From a checkpoint of a small transformer trained on Wikipedia: 80.1M parameters.
Each number is 500 + 25 x the weight over its row's rms, rounded and kept within 0 to 999. Layers, rows and columns count from 0. Numbers have three digits each. The size before them is the row's rms in percent of the matrix's.

# layer 5 MLP down (transposed), 3584x448, rms 0.139, rows 1715-1851, columns 192-223
099:514490497505515514499501521512468508463466469467468498476523459505486470494514483500492490479492
102:488510482521511482524509500438497509533484494488498455483534534514490488500504542496498519524497
097:525454514526474508480528443487464490487498484524492492516507503496530539512483505489486484506492
099:508499516455517501498483488486517506475496476499491519442502531488454516514500489521543466548506
100:493544478492494472515515472531553471518514502470517499512486512465473503496429476474461527486490
096:482470474550482487541445510462501503511522480502517520520488524486504501461489482525497502512532
103:510525495502532462510472478491483447495489462519492545505523504481487515484490528510530502529493
101:516512497477574469493464502542505490495549511528480532470483527545504525495504512486485519509496
102:555517491534501510483545528474507503511534500557470442516523457440470506502498493443514517543468
096:522476521500513489515516494457526527480537508479517529518509459500526511522465467486517523458470
101:491515498491529474527528498473517535451517518508485516496542493507488471454535520490419511519504
102:513491497462518527426505522529487521476507516436524507512552529526498471488494543505468477485483
100:504520511512511511502488525547483446476471489530478485514522517475524512527506521494498513466508
099:485492455492518517498531483468501496508501544518528501520503443514489491544507523466499545533467
100:488528488503493527485526513489471511502537510498482495486497503507464532477505488507467490461508
103:481511505454517467533513504487504501548561487551435531500520516498528488522476489523505444487504
105:502515505510502537497517495511478456512500504467511528491468506511534486524503508478478502530470
097:497586511478504517512510510525455535478497457439474471499456459477518458506501519504551530466497
098:496484517557516536489464482489444529528509502477494512489511538459566501526516511540474499497522
098:502473475496531510474499487533470498508472512503507484533514522527500489483520520437485491506493
096:510554465458457518484493494502510509494512472481491451480466468496485507491497499495448506546492
100:540509510477522458486504484483529483478462461508507494468524490477478540498448482501496516505521
103:459486505524536507452486496508508546509550509505465512460516502419490468486499451538488499488502
100:480511516510497542506456562472473501510469479494486495478520488546528523494471456531480493512521
096:577503522498546525509478483497524496539525495514515519499500502532457475553494531519450484522509
098:500471467477479478491473449471499518520506521497489548504510490531459486496514508519465495519507
106:481487497465471489510500475532497515506471457469486534487492521455528510514461546478455535491510
096:480495491508501477508509458480514469511501505529483541483505482499529529513503513461502519468502
096:510501511450481502545538523487487460487488484518482477513481510481520492519542472507499468532489
101:490443490508505486489537500549507496545444529493491465479493507516473503515500496505503504472529
097:539477489497441517531509478521477529519520505516523542512507488487518473479538483502515513494490
096:503484554468507510513528503556484463491474496546532529471498494486514530447493530492496427497445
103:521478539502493436507525517474494493537480535469517498530484509488493523540482495530489527481477
100:470510478537496485517513494507484501474512514501495498464541461513533508475470507518507507475481
103:527500475460480475459502550499480490505550487489436465470501482477463542527476507508493493481469
105:526519474464433497503429508495448516517500482545534497494481538508450537501507480512569460498502
097:521480501511479510499485481461517436523471477502460514495483496522477582469480532506514534495454
108:479544497510533513499481527553470478505511504500529536507484511537507509517498511500514461470539
096:502525512523505496414525508514480512495470485482486469462495497481488501506501521500523527476494
100:507484499493486472480506464530488546510461488529517507530482492534533532509486502528495541461505
093:523547505503493522474557459481526545513469441505528499484495536491460538526484471509467484500470
099:470505524506476505493498485466508479510496487486535516504511458492536529501542537490501477524499
101:481535515522519479466464514464522506519529453482464518454516482492461514516527507505534524527536
101:526508465461495489496507489493466493592502528524474496490485493464500484519498518539507485476492
100:460492497488484471494466482502499454533504522520445490498499504473486501520485503509530471510541
096:499512471522526530549501540517495467550503498506433503498525480463475480518496491506511548473473
102:484485519518509513517513502501510497522472502500482487519511473521487511485471492426469510499519
098:525473511549543473508476473531493506438448491509478461583510493486491488472485488494497526469494
096:470506469488511475519482527504528500493523528467492488508498442486481510474513528506468496475523
102:500484491461481463517474509488526517500486492488514520495477518507512517528530509486542486480490
099:508511529467497505464490493483524500506495504540479487517500509523515506474496524497525486503492
104:487491491446537531493509456461492469492502486537481509513552457541515527534507507487526503506504
098:452489485521504493503533478485502472534534506540510461457525520453491499511471524487481563525507
099:512498499475490489489474535485483509513497461485521493522530492510453476512508495523487441517486
099:508534506455513486499553499485470521496501464511474466512505523502499495497499494487560520486517
098:508506506482499488493503507483505473515480508477531464499521496496494467552495509500510448449485
101:502518510488491531534448510485516512545468447500502484558506507481479504460516485498504567519480
098:500474503452471473495485530537533512536523536495532539511474484455459495492488533510508481491430
100:521522524507459504490493503506509441513544519465505530508499555495472475544478468490492505492477
098:498508513464480501519490502524480496441523507523468483514508518482475500489494481530517521510470
101:511518479488541508503510513481455527493477496537497518542494507492501477483511524509536493506507
100:477462463496526493487524463504533512498507526501531512511472494467525487515455552508503545485508
101:467495514475488511491476460502550496525523498494453547499505473535465546467472502465486565533469
100:465498530490490443478452508493494456497513485473466472424509499494488534503461515503496500470481
099:514501485489508471480503493536473481498481522482560495466503511474484510507499515473503511510495
099:520479488505545468495476495513550506530489521539501495475486455497473484497517467543497513491489
104:517499483502497508533510520514535529480516484519526504517470514483434506539498465495500500499487
099:552539475532483520524476541491506480473476499549522488478548464508548523527517523564544550484497
101:496479479480456519507515455499488506477503487528475490533464522480528476533492503507495485537498
102:482500458492499499498472568476505517501510515506516542459495506490477540490501524479487512469469
102:494511555476534499482504541547533472479492526526491486525501498492539470493531468452498517488491
101:482495526533520502485493479500451498504514457501484477488472544524477479486523472470488479486522
099:488465529504488513528534504483512477520451501508481485507480471514531506508513493527478522495495
097:471535471506494505500483551525448500466524512497487485500487508537511483490472493475455501454499
101:519476499520518556522527487564523529476491487522513537549515500557495456498485483494502483473475
100:542517531547513440510490482505523508543469480503543531485480506478480509521496522511515535567488
102:446582481502499492458508515449480485556506523517521475494473494513494534555510506488531519501491
097:506536501521483490508534515479503501492528520519541450471477546492525475504490512524472447541492
087:531500468453476506524545499519494509523467492489508514504471509479508525539515525467499489534509
095:497537497490466528495477522495503484518539521503463478497487509503478505523488489543470524499513
098:502542500447511522531518485481490501512484503471489490496532524501510523492484485529500490502458
097:516491498496520463541508504515493513468473521441557491505486512441470549508501515484492518479508
098:510494520492549502520456520516501512514527478484488498446531502457462469510537528504514502493534
107:521503487516508503501497505488524475518520492494514519485500502492494526524464505539464441506508
098:489474545488528489473486499474492502478474454481479512488463509482557473497506530535520515547502
096:508492511499496468543485484498511482506494498470480509487542522488512464447514470521479472490533
102:544449524536507456485516493480518497435517484517496466496520499511509499523486489473483482509520
093:495488504476534483495480517498545495490493539496542515509519509523510527486494491493490502499518
102:516476468494493458487547496531496521463458524529454489440464501475507468497511534486552482519506
102:520492503486517540505497528515468492469497527541472521491499556461497512510511518526509480478512
103:459504474507506498528520429499551527513514543492520469524491523465498544495525514466494561458523
101:518454472485487514533518500488516530537524489500514544466510454470490486496509520501525503535499
097:510455519513470495528513494504529513477530520517489439517514520474540531510512496518527472513561
099:448528504507497503495480528513515547432480503543503521502536527529481555482521519556486508515496
100:505505518528525493488552490501505530521519516496524483496474481526498487472538510473498483462496
099:528491511472524525477525498503480537475511452501448506492553520510467508477505485500519495484527
097:530462504458479487497460515506471522515547490512505543487516461513518539500483496490445471449481
100:553527524490522533501455498465504498496543496512532495493504495495483503497503519523493539444547
098:531498501476464485458465496486539489477577471520452439463508516538484495526488501500494464485506
102:502499502498520498519473515497515490510487526488505522497539530493535488475539526493466502533475
099:471506458463468457456498467547507541485511481535544527494503499511481532473492498519443453474468
101:497475501507501574500494533499505540520480481469495482505471481490549483510506463490485491507469
103:489463458524508512489561493541481540458526478526508517559549514534461498477520486519544549502496
103:417511556492471465478517537479502496475500536497496480492449487520480482566468509507467549470484
097:493487478481469430514545474494505504505472541479489542513461502491546468539477488446491523521512
104:462537533469522501514534492461531487480502469486462467491542466522508489505482502457518488494447
101:525555458529486480425433495506508507507525471489467504531488491452519543517475521481465503489477
101:475504492506487477502475531514547496489521472505557462481477458547501521498484443484478489487468
101:537501455483509482459499470469492503518510538500514514526493484515474561463494550489505504473528
106:469447500482498506474465542471503515543507513499486497506507515490510523526504474525498474479495
104:513530519503538534490495519537496494463480480502515548477515509499496495528518555472533486519535
101:502495503503455490527503543523517471511498486482468538511425519498489491495518487494460500464534
099:505453493480493479522553497488524526514513436507525459499505551497526505493484494489505505507532
095:517469499515520537478500492518507476480515486495495451491491446506488468502486471581519474483497
099:504564457472497481484505492492508496517493561482513514496502477505483527506522511468470487514493
105:498538496539515499470532508496488507527467534523513540481512478525489494479486522507453504536471
098:490477460506496497478498482522503487485491512466498519523527501503481527535474456506500528496480
096:477522514481517499507498493545496566501514479493489467488477498470489488511477467524491456543439
098:559513518509474500464514527490516487530469554443481496460505537509467508512524492487543522485542
101:496510509508460471503467512489535543483525566528536496496504490486537482492510485496505496543507
091:508504529556494484515529494435568454472511505473532527499505490482503472545498518503494485501510
103:501496488534538527514537532493474493524512508531506483546502497487508548521487457458551486479474
102:513514522475533523447501427528533506521516499523514461539479499454473534506506498516502486493534
104:506490486492505488509521500510514495482475515491529511501504508513486511510508491427488510494481
107:485517450485541534516496522476519486491493510511513542520498500510486533452442492525483504511462
101:478469491485558474506472499526486550472494511473490496504507518494502471497500538487483504517527
101:476457515499513481491495508496513466534531484513516499465535511488510509511482544505514535529550
098:508508489494516522509478520493487493490449516480477501553535505472485468505455480517462489472482
102:531472528487496477529559513487516521481467461488518561497530501508505472484528473479491499528541
103:501507510506475515594469484523519493505507494540506548485472509484531475548511511488484511476465
102:507506509455488485518513492489519544509532526488447475504515487525542499485520499545532465524506
097:489500494488481467486489488525497515536531501480520549457479496495526499471514491473544490524517
097:517530523499473450501488546473519495509483494503474449514560517508489531527507501465534520478523
097:492483453504513493483511473496491490482505506496509564534506511494462468484519500489481515532526
106:538498525518509522493489472533510506455497530493484515420493487462499499504527504532510485547523
105:507531541508501487509454499509529515482493519525513491509503517447476473514534528499497517500478
094:453525480495511499521493503514444488474489459517467526471471552476492474552478473553449461478525
# layer 5 MLP gate, 3584x448, rms 0.14, rows 1716-1852, columns 192-223
101:491493498494471500526454528511487492514500547479523518502513516475551530488529522525478519475504
096:525510498530501505486460506474488486462501515515457526509473518529519478537499508513500517489507
094:487442515504482476478558524498493532491548498477519495522503471477508492529488542479521547517511
100:493492475452509499487466491490529510450433512497497513498465483483497497504469549515466532508549
096:544504493475485521481475483494479465521492471488519516528521500459507522497452450498484480496511
103:488480486519520510500500531494508553490477482470501522508513522488520510525544483494503472473524
099:502473499486502483526468474532536521478503470502504509524487495556504531517526493496478487545506
097:509484422486501507463499493472454504556487508537505499478499465476536493506509488477563522543462
097:540480503492523498464537481445502502501519474516534491473491498518489471477486482511510499475416
097:456512498503500466521461490550469545518461516490514463486481504516487463517538509570466532465505
101:506524436537502512452508483527509501497494501518474493505497533507493457488485530508519472447521
099:469530520478533443524488479497477477531493518527485490524533473464509526490485502471490477522494
100:486510483518534487496524509473499467490470523474491518499509513485488501469473520513484518579514
104:481498498516553442516488514504485515496479486495484500495448534509523462540509522442563514533522
103:478476485466485500507499462502535543490439479526480499510529529465490485472476488523459514501521
104:455518447499466490511498487490489526517521512479518459514513482502501543491467472464513457491508
098:508525503493526478500512513496517465503519517493501481490526445495485460556490457521492536468495
097:562515550537514521511526491478482455476503514465484498515535485485450510459517522487471529537500
102:501484434534511508502505549483508495535530535502495478481483478480494526495519485473496465480512
093:517464476462509501487527484512513482564507489470484496473536492440505475458509510463471525484495
101:481489535453504506515507492498504509462564480476485488509480462513508527503485485527469481469525
102:491475432516477475527493515487524459496462515519499472495477473507496479471500564500512541460508
096:530439511510514508484483506507544509491475518475516470528467508483510469506493517506508541464475
091:447499496494494516526473456468473535481481494519450539476493559515560532504498490481491497505483
103:504522529502467516578492534544481551468520450490514488494537515521478487486490502513478509527557
103:525499510503451489463443513517510524527523465496484505445505549536495495477481535486530521517527
099:475488456510546496483515502470468464491478481507500492514527495528489456501524508497493496494512
096:462487540527464507488482502505494500488488508501513508538461507472482555420507498509504497517508
102:504525516507510455507535483493525492491503511494522526460505505451483477494463527545459536533529
099:493496532502465479495503520496502490485464551504541430501514487514490557496449513494507495515480
098:471479520510489509499487511479435495540554489527512510540513519482478472536466473517477538509521
099:537519499502487524497525516480500523493509517457475513456518469497462530482485485451508552493495
099:558507483501519491489484529482519496492540474526504530519485537491506509517551500477457485499491
102:481548525490515496541523491510481507465505496538477456487498520509565568459494464511487452517465
110:497511462484556515490524510506475507503452523508485527504523526471473484482481528558498475476485
101:521490532492501509479488487531499470496485509523477507511449509483483501531494435509540498467547
104:468486525521475491505510537516554506489489462474493529487482530495508476505491477497520499564503
091:494490468465497464493504488501502452456535421467485494542517550496521495527476467474470492462494
101:485499478534447495517509472521525469535502484488493539496496490461476484505494520509487532523531
094:463477496441498505484479516540478509487528522504480460479536491513507471470528544495494516442526
101:475525528501502458504475493461539541482509494561512496541507485476471472509511533535433500518504
101:492506492492497496552529481533501486503463522506495498510412503515485505533490511534528501514495
101:490529516516492505568507483483517493504480506461448506490507522468471493480494501505504525486500
101:487525512480509496493515471500499488491524476477510452500478547502479520495536504503493519478500
101:464518501440444460513480514521464530532515521531492516519524516518492526519476512530508467496520
096:521494490469523516522567505514455505552483520444563452482484531485471475508523499504489485519500
103:458514494519486496482512474527529516503505546480548514491514508502489470509495514458500493474510
099:490515491545530479543521491503487485458466500530503488555486517514492508478486481482482493502503
099:501468477466507493533545486505529498431496530551502495500508500507511499491545520500525503495530
102:526523496525493502528499459524428458482465536472507508490475500470593477497532492460513513496474
101:533509529540457472505498485515485472475521527461511486536462520523470512497466512486410491553524
096:516496480505511538490522474452518527495503502519491504521474513512522476497479463494502484479526
099:474506523489472518513526539499488529532505498536476483514497540503497517493492488492518503484491
100:489501489482469478515486526498510474510494495455493487511505436547454464510483488492456516514456
098:466523521525488494491499514469460498506485507540500495514519548494506495494511500478523545483512
100:525465539518478447484517485483530518476474540503550522533478511493489531503504493473500513501510
100:481476503463496497507514472469475469542484484516456556495539516440539515460486469490468498527549
096:498518495467512505506522522501534518524492449496481512520524521480456481483488474496553467484556
099:469496476486485453491508517506466528495484486492492495515479523503501507486510510500545435456487
099:494500509487430469498499491548500540523542496484482492532501461503526483508448496531488505488500
101:482476494465534488491546500498482462501465524511473498537455491493491505491516494524455478504515
099:484515453478511520488497558515524522455513500444478495514481495458493476492482490444445483502488
099:499498462496539489488488516488472462501454497528561464466511510459492494507480486512511510509526
095:482526507527458529488483458524494493519516502540492471457485495499499501518520482545508471493553
095:485477474473496518477489517501450491524527519506466490540496528496528505498536506489528492498469
111:516507539499537501537492482507469459520511509505494533469489529494522522514521484515512474522514
096:541476518513512474512498520487505427455538485543510480501431499506510527489500465489463439439506
101:469487521499560504514486493483496491556506491550459499498508454534526490475513483499508474496505
102:482499519489556502447469482515518457524516511502504540455579525525472497476592466481487507492499
098:514518526481491452473474526551518479520514499451510493511516484502461497498493518508514476481485
101:483494516514457514522488491510537488503486531500492499496520517491477586488477488507505471500557
100:454497528443450470523478492455519505501454465507497495548492474477488524487488519502477508492453
098:545531513507476507488464491480497509484510474492525485479465473496504469476498506476467527517508
101:450485458535534544556482491519521494485497541523558513491548521494501515518477506507503504509509
099:471507462509537515438478523476513506488499462492468525443550452485512474481474446513493491474498
099:467470562515479511519524489510494496520492513486480539504484491447473530533493511505469535549492
098:524476540538545456497501535502503484516520506486489485507500485483494467463507533503516477491486
087:514450520495447502485498512496495466491539496558493452537486508500490469487496492521481462486494
097:500492480508473500521502497479547506519465471476494494530499529493508521534474513519531478493522
101:477532500469548474481498472476535476483507487504468480497483474493482514509498500479498486491496
102:453488488500506501505519503530486514481534480497466507568498502532468470480491462493523486481514
099:528501486536545503497497474534466505490512516468525513496537510474513459491513486485531439533527
109:466430480495509533474481464528535489493512519502456479481496494540464537489487474490493461499454
098:513473469467528501518485485498484540481539440500486486497510494487501503471521529477492470504462
096:473499466509529507495554442487475522501493475508489470475512518489530533441513513484490540491515
104:475508505524461508477492480489513508531515492508473487508501517472486473483500508512451495497496
093:496528507483517449473538495538497510499489510490483499474571518509502502488531526475451483434517
098:515493482512436528501506520465512534501492500483483502483485509515467521532514547517503538511495
103:493530534484547492455522519501529501499485475506573495493523511518473477482530498515468501520518
102:468504504475498494505501507523532506500466526493507519493488488525516494509517544521449463499529
101:492448472512498471506512455499495490468522512557511507479474481518503517520498492483468514524535
098:525475517511496500568475499546475539506513566454494502490464545478503420482505499526495544458522
098:465506510509478497527485509512513523501504486491470496528479496532505542459515505549461491444490
098:515482545509513480513531522509494487499473500459482522510527526496541525526537518461479526477462
101:460491467494483488525476496515500501510507477469534462503454485476551525525503478495479517485517
101:502545536531522524496491507494522523507442470495506518488475538503434549511503482513500520487499
098:536508492506513488506495498454541469487491495489461509520454515544524510481483468484479485535583
103:514467481477515478421543479519508471475533487467489503516491516485539432512499546501505515529475
105:489503512533505490493481530491482502527490501519512485484532541454505529523497461482483493488510
103:505506511470455498495507448495497491517513486517489514497518511471470525463476541526504513476505
105:528566517464493529456504449522514530448499469472481498458505478435538465472505536460460512494495
103:503554527469545472516532503515507491559530504499467529512483501507512492506471502541508496452512
101:478514513499504484544497483465502495472520495496498551490510487525561467520486467519502494476520
100:467511480518478503516480478513456475546457510502486468455460482479515521506482494515455495524508
101:511498507517484474459480496473478493527523512531524496482502507472446517498504507492488491516520
100:479495518499504540523511505509464526449536509513495536500518478501525491507466474485517461504465
101:514523520470510476504476465492480516487498485510501473535496490501508519457475519500476547496554
101:521480461543443491485502474513447484493494481544515490541492474471473485502475459478496549469524
101:538496480505482506479458514519508472508472531486526518483493479494479520490495497470490523504475
102:467518469475466461521478480502515500498524537511489487483480489502532517469496517501492500496506
098:524543485494469536423476472459528452520500489538476546478512502493489496526497518498479513509551
099:552514478494544497492506532507497496433551493498496497513523503472477503498509483470498494534507
101:504516500489516520434471480499462464524543493503507449487508522446538500483517472479496473460521
097:462469545505526520490500501505511513525463462501465505528529494487491453523488527497481495526505
106:484503531520510483503507515494489496465517494540493538515498547519471556472502525473489490489492
096:561484507483514480496500494451514495507587490496519531500488499512508486494493456506523481545492
096:515501506539545461458441524491512458491424527457524517528518495502523493480492492483536518523509
099:495479479514520528497528491457496530500509514543488495535492530520478506521459519497529525442499
100:504501554530496546455520503491488507495506471476535531508495546482528515477512503528502498480495
092:503474506506517498483504520485553540484493490520513469468489480449523511474499490506509451509483
102:477504527451465478547529420511535503519536518473505485478464485495505484482494519456494516505509
102:510535484512498522466516494480514564503504471477542484500528533496496550513530508525532445494519
100:502495531495537510515464475509523511515490493477482524490532527455521482517466459481475495484490
105:495505484508546521486510513536528492507514502496489512486496471508511537443483491509496509499506
102:490469495474448509485520504547485510433496473487464506456533525478490476499456503519475465504532
103:516460533537512473538491494494541479518490528476484501497521456474474514524521496512511497425557
098:440486476520557448533469485504533515530478483499478493475529520497516488502495505507531481458470
103:484534431488475488469496457485464464483519512504444486480522515463533497487447517526484482529490
106:496513490506532510531454529544507464485478510521470520502497503559497485520462469535504480535496
096:517523442491503565466505514532478489448476534548497508507475540503461524468541509535502456529516
099:516476515498484471456513494467480495433513528510502528495484499492474513516509534479423538484490
099:476494436519567510494495536490498541519477491488470500501493498502507502510490550447527512463500
092:523496566496525464497520519486505504493487453503482485443484520521494488530475491484513490513497
104:537461548501580501501546527481491513506522501471500500518527508477449541508468530539508472471476
114:482482515489506518489478536433483501474518514532480468470456491505533531493510508492485496463475
100:489492524473520479477483489528464454440554491474502508524504477512508498477508477509469529443528
100:493528464487511458483524478479500514491499509505508473507546483509522479521490543535505450506504
# layer 5 MLP up, 3584x448, rms 0.138, rows 1716-1852, columns 192-223
100:495442511537470500555466511498512510505502536497502485467548485525496500528510479467477457522501
097:466508528492520487503511524486489521505514484538494477475510466516485493486470486476551481480518
096:495525520482498528495486536523502513476472489455519496476506519479437480505504507507499523506517
100:576509534512550512463555506514460472492506492478509501496542548509492494518515539499512534508512
099:491494517533476504530523492474499503505480524490468541487529471462497482500506480495526508484487
102:467507505468488517518498485492531533519522471507547497483564539539499515528525537506538486466509
102:534515526515489538498524530524510497509546504496512499557493517527524494529520500510493483488462
102:511503506467460491546566455504528463519491522459503496493484484496500510488491499482478503534515
095:490470485537511466508506532531525488527496497476475521532536568522512473470495491582512499524522
101:537550501468504532461477525528525531477537469522533467488552498493533480521504516474498511535466
104:504497531533506476534433550481496481534477484493486506498480491522504506468495497494459531492522
102:492524492490555483539513497527516511500518505501522473520457500550495545536522522501484532480510
098:509492530496488501528490482518525495491520526520467499513474513496538506513491485507510478526495
106:515521563530497531505495486517474514530509511456507482476465489531487468481517495518466505460501
102:516535504491472537482514506544510491484572496476484477491493510492473477481480516451488489525469
103:498477511509487500518488520493492459500519489552455502436513513555461510508472460515522484522484
096:477498491533490510543497523515526484496531523497493501446462437513473469519483535490515439480488
098:455514493474492429520526486519495519528502510507493480486510495501474527502526525482531543466529
100:497492488485526488533526481506567463475499533562470492541484478508517476525507514483504516516548
098:504495467492485474487503517544493490547480476495503494512509508508490550508501522503518498496504
097:556536505493464470514511520480510491490508474480505503512499499481451544450448496508528515480544
102:507446517485493519481530475517528515465516483483510498496481505460503515490497492492526511543529
099:455500504479540516500496491502506490481485476512474465502508483444491501504514497500502510535500
096:411497491474489502511540527470528496540520527517522511473490527476535504498532484487491481524491
101:539509428522500550578506504472456489497530499483513519503495469555524510472523437515493532496506
106:494499498464463485488476474542507528500532517466481553501553522505464524531476491483475483467489
098:520526522502487555521469496495516514510513524515508476489463508502493542506551537527533518483512
096:508504513509474541481538523517477513505497486458506481535538492515483459501501528490479524516472
104:472437444479511513527528461495504455517522499516481483484461499535517518474522500521542480491542
097:508513501455524492469471475496503475481464538503499480529537484488531457528521504484496543497535
091:515523492500496431492505503499504488517504451487540514513529534517472541490496549514467503499506
103:522519518453503460475500505530505493505457493483515503517509462460525477491447507478463488475542
099:507494488513528493516513487512481511516466484522487479524482535516492475470490517467464513576449
100:532507502495474513496461495491490484487486486511473484509499502485540498460492485530516455474495
105:510506473463548496502471511468500470510491497491495528478527500491500452471467498490509493464514
101:521484472495515495553482469485486483493492489513497519518519555511513491523488439501493548513518
105:509539516467499488489510520441531501485533536505474467508534474501546488503513525506496477510535
094:532488506492472525486475497454477520498468481502506513522523504487552484428506494428472524476492
105:521561485513483519512474510511539517503466500488520455502463550549518467516497482480471473516480
097:550512545502510514479513503456514492521529513479478523510510466505420455505440539517472491509455
100:473513472496472502492530462495502527504461481523517494508480480522500502501486521507537466504496
103:472529470494489447527513493459526518514511509461454515492514485503492513465507510487519520484554
100:505491494484499506510432517519470494505489516529474486503532508510500480521528479499545472542531
102:491475502501486463505518481557533468488492521526512457486489497516524489516476513519537494513479
099:539494526518475522488486496484488507474492523458508498505494523515509476501538536514508472464521
101:514477576470491533492513485482521508479490514481470491455469447455511536446525483476489527510500
101:492487502477482500493488489485520561474495523477498549476520526447498565508468508478486494543478
098:493548468529518474497489485524498479507495483448505523527501515472503542495522442479476496422492
103:476510509480485483506489516455519526494532516495522510495477492535503495498529513502485457489460
099:498538515501508502522504525468543509483458448495520504503503506506473502516501521501497500552527
104:465503446478489516494497539524488538453513481497513558462524479518519502541512482528503525545501
102:546483518550484478497512508513557495484472462522498497497505535506473442511507491500510483527481
099:542555531534490511527481512467480525486509456506509486426512489516490507490511466508504476521497
099:513495551491474443487525480489511514477523485519568501489506520508486509517477489462499489504503
094:485450515478515529486503520495559518506510446450477479447498491519510514514504497523509501530513
101:494466540444482523483501472524462486482489504550493519542529507470502534495433529480540477490501
099:513520499492536515545531521517512525490462502527495503530471514501494533502466480481524495509503
098:518501531503498507506540525506494502519511501479456483540482501487535450489495502525483550470540
097:509521533453457487505473490548436441501513539454467525489556532479520473507467501494481468460556
103:506511499495523516500468504513507536528492494529499520494504463487526474514487499499552530516513
101:507557548561528502463515526528536484481503545509517432484469531509506502522538521505475501478450
102:503458512536499482490447537488507536510521533497518488493496475530513479511477518488521503525448
098:492490490477467476470504477535498549517454472529506507473522515521485505498503509486503474537465
098:531501485507506526489489477510541477487485515467496492520437509451477504477519460516493497499506
098:498478471487531514504511511476505490501488498527525504525520469519505458510488460528492491505546
108:557515512484563439457483528486469482488512489503507548467491521513485545460503455545485492476494
097:535491519484530500516510458508518523455497498463542503517511489528466557507495486477476509491508
104:508480522523494499477496489510491466482484501506494493450499490488535507500526499464520443482477
106:469541515499483501494507511507473483526563436515508474495496504520520542504525547537525502470530
100:453478521467499482465467507485546486519530527517493475468511490512512547468537487465463507466495
100:511501528453488445490517465529509460491483505558463504505510517493523525496541492465490444500498
097:516492493480466524513498463462500492492494521512496474504513500471501502519450538523513497477525
097:498511517495485479491499509493475500514536469534477527498490497480472493502522500509447527486512
103:497468487482486499519490497529458521493480521524516551508566504515497534462485515506496520502491
099:522514476506505509522532489535449493493499496480511491516491541499524556506503520507495506514511
102:467524500499495501437499490482502485500490477558457511467477558495541580548480514467471483464469
092:503505483556518481513541486516477513490474477469531510479504513540518517472529502485521488495527
092:509482490481483510492510509494527509506528522539510458477544516520471499476531520509513493558500
097:503477538523480495499541517497538517467484517445488512512481549565502503548500492523475489498507
099:504501505501516484480442506559474522466523506483494474472562506467488526478512504492502513529520
099:490571532531481472484509485503508523542532504490495495494495525521479506515459479537491474495531
102:500487520469538506526511510496539480511521466482528465503520468463509467496511521493490519481452
110:504482534509516523472483523501497475526508532545490479501515492487516526493479490478514493492464
097:470470484492500446501468518526503480448510466504534513536491485501490514497467504483529528523499
095:449483514510524462526509462493480509444525516534494509485549531517494483503530504475496535533566
104:477528504504521496506540520504498525463493473462501459529527491469509476458503468520530509540496
094:499509510489519544565522444529507535472469531508467535514463471519504508513498485482495496529473
100:522532499480494481516499487479507524475515473503488457491504482492497454505549519518492564495503
099:498547496469505516486486514512494514517450521496520502477507519525477479512507508500460528490479
105:456507517544500533535510497467500490524510509515487441509517487536452499485505488461483474509512
105:495512516507497519508518514519485494486477484517495511530527558488479481496527486514499458528509
097:544474488524474490499455464464490497487557488488523509469506502533486527496514502527489472552493
104:481467476505505525524445508530566515526509502507472518504543514464486525471527510504462493491504
100:484525476517485512511485466541468536448467490485532503483508497527569512477528473489511528480512
100:452504519495534516463513521512519478525505489481497525486547481497554448477492494460457525521515
097:481507472510525486521402536496548467523529536487493478471489525552497553516493530486499471495494
102:481477521482461512517503453511502521518521443514493521522481507487494554472477510488477486491511
100:471497501509476479534520490517482516506503512464477493469508495482497522508505503505459492507461
102:503450496517544524455464486515510535511487509535512524530480500533517495519477497484484522505517
102:514457479478473461485473526501457530515508503519527489463529504507521462518492496431469524498544
100:518532499489510499481500527512509474520484514510474517448512459521514517491537516442465518533483
102:484492476546553451521487506517478560518514498507544496518526510494511478468522498476498472480461
102:523515454553539512522505487511481510528480490498524501481496494477494509497508495484480521461508
099:533518490489522491519502472453490511490533465484473497534465471503500542519506503498521495475498
103:473511500504526498479534499482521494484515516499499519484501501512481467517449480488545521499553
101:488491481495526501436491486550499583536525490514455486474533447512516472544480514494495492488513
103:488496477515501493482500514487524513551529486497494472522507492499520506518497483489533470481475
098:484528471509501491494525501483480515483495482515506498491495502476557436517504514490536486513501
104:486462444495457548475544474477520447515502521489526437511484457481493464494499541480485487553499
099:517482516531485529517531517507434495479529506516500513472472503514528534497529487479497489459531
097:478499496438516492482507514531554513512495532521477506526459530468456498474520522509503485504490
100:519528518519501516494511515510486513488471496479551489502453486488498472557491463524473543486530
098:511516503559504483492526448501515542448502484523510535511508549480498521525490523475492459495542
101:483501500503520538522460486461528525491495530483507502466503504491520519490508526474492482504532
104:474540487493474488523527511420463502495463513497456512500484483509487514506520466472478479491494
098:531491513497508502473535471510490467506463527506471485527510536531511556493495483466483523568488
098:504477560465477496548532497497461506487476536550498532475456519521546515475522500499514491522483
099:506529492501455542545466564526510511498485480512483520503516461486510500490542529493500498505514
099:535473486519510526499500504512506517506482491519519544496527502522493479510505529515499531501495
089:447597536488504483496493476499450507493486490544516513537511487504538474515528467480473486495449
102:525467506496472494460531512487528476456470498522492460486475477517505497531470541480488511495551
102:481500481543499483493530474501527472468506486489508495502485510461508485495500509475545488488500
104:520491473526501483485468532460509548493478519489488516510472494505509544476531504518510498527464
107:490523470475515473501510531536523465465560518497490496493547491514503494502529450488476536530525
100:477508501509471507496485510494522473454513489507449473508512475500510519475460435498511498492527
100:466458543520487502520457525496479531499459457474465477489497526512465474509493479500450519491519
098:536486503470502491497499488484522521524466519455510503457496540521493499469447475503476515526422
106:555522542513498494546506478565474535502478502482522469468499490528500504476534483506480493514512
107:452527538496453525488486455541505504502478462526493509505463519477465523494532459486528437518527
102:488536476498494472539476532449530494519528533508499484513497518491423522496535519520511549443514
098:535518482478487514523490501520503524484518502473499497429469523469514480515531504488528537534512
098:513481517488524478512458478481505506500487541535506514503532481541484504513478534489505515533498
098:521501477483520556513475514476523506471486535487455560518518505504497518460477483519475518477504
105:485480497494509469532488443483532526461510515552511489566527505488449543508520456489502479489515
113:488535536485490509453463526487514530504497486539445488505458500505553490502523499486511517490477
097:477516514453486491492530498498514475478454515467532503474464511479497484471500486467515480506501
101:497490467501502571512453508503459516476502501483493527453488472512472509486514493513506568478506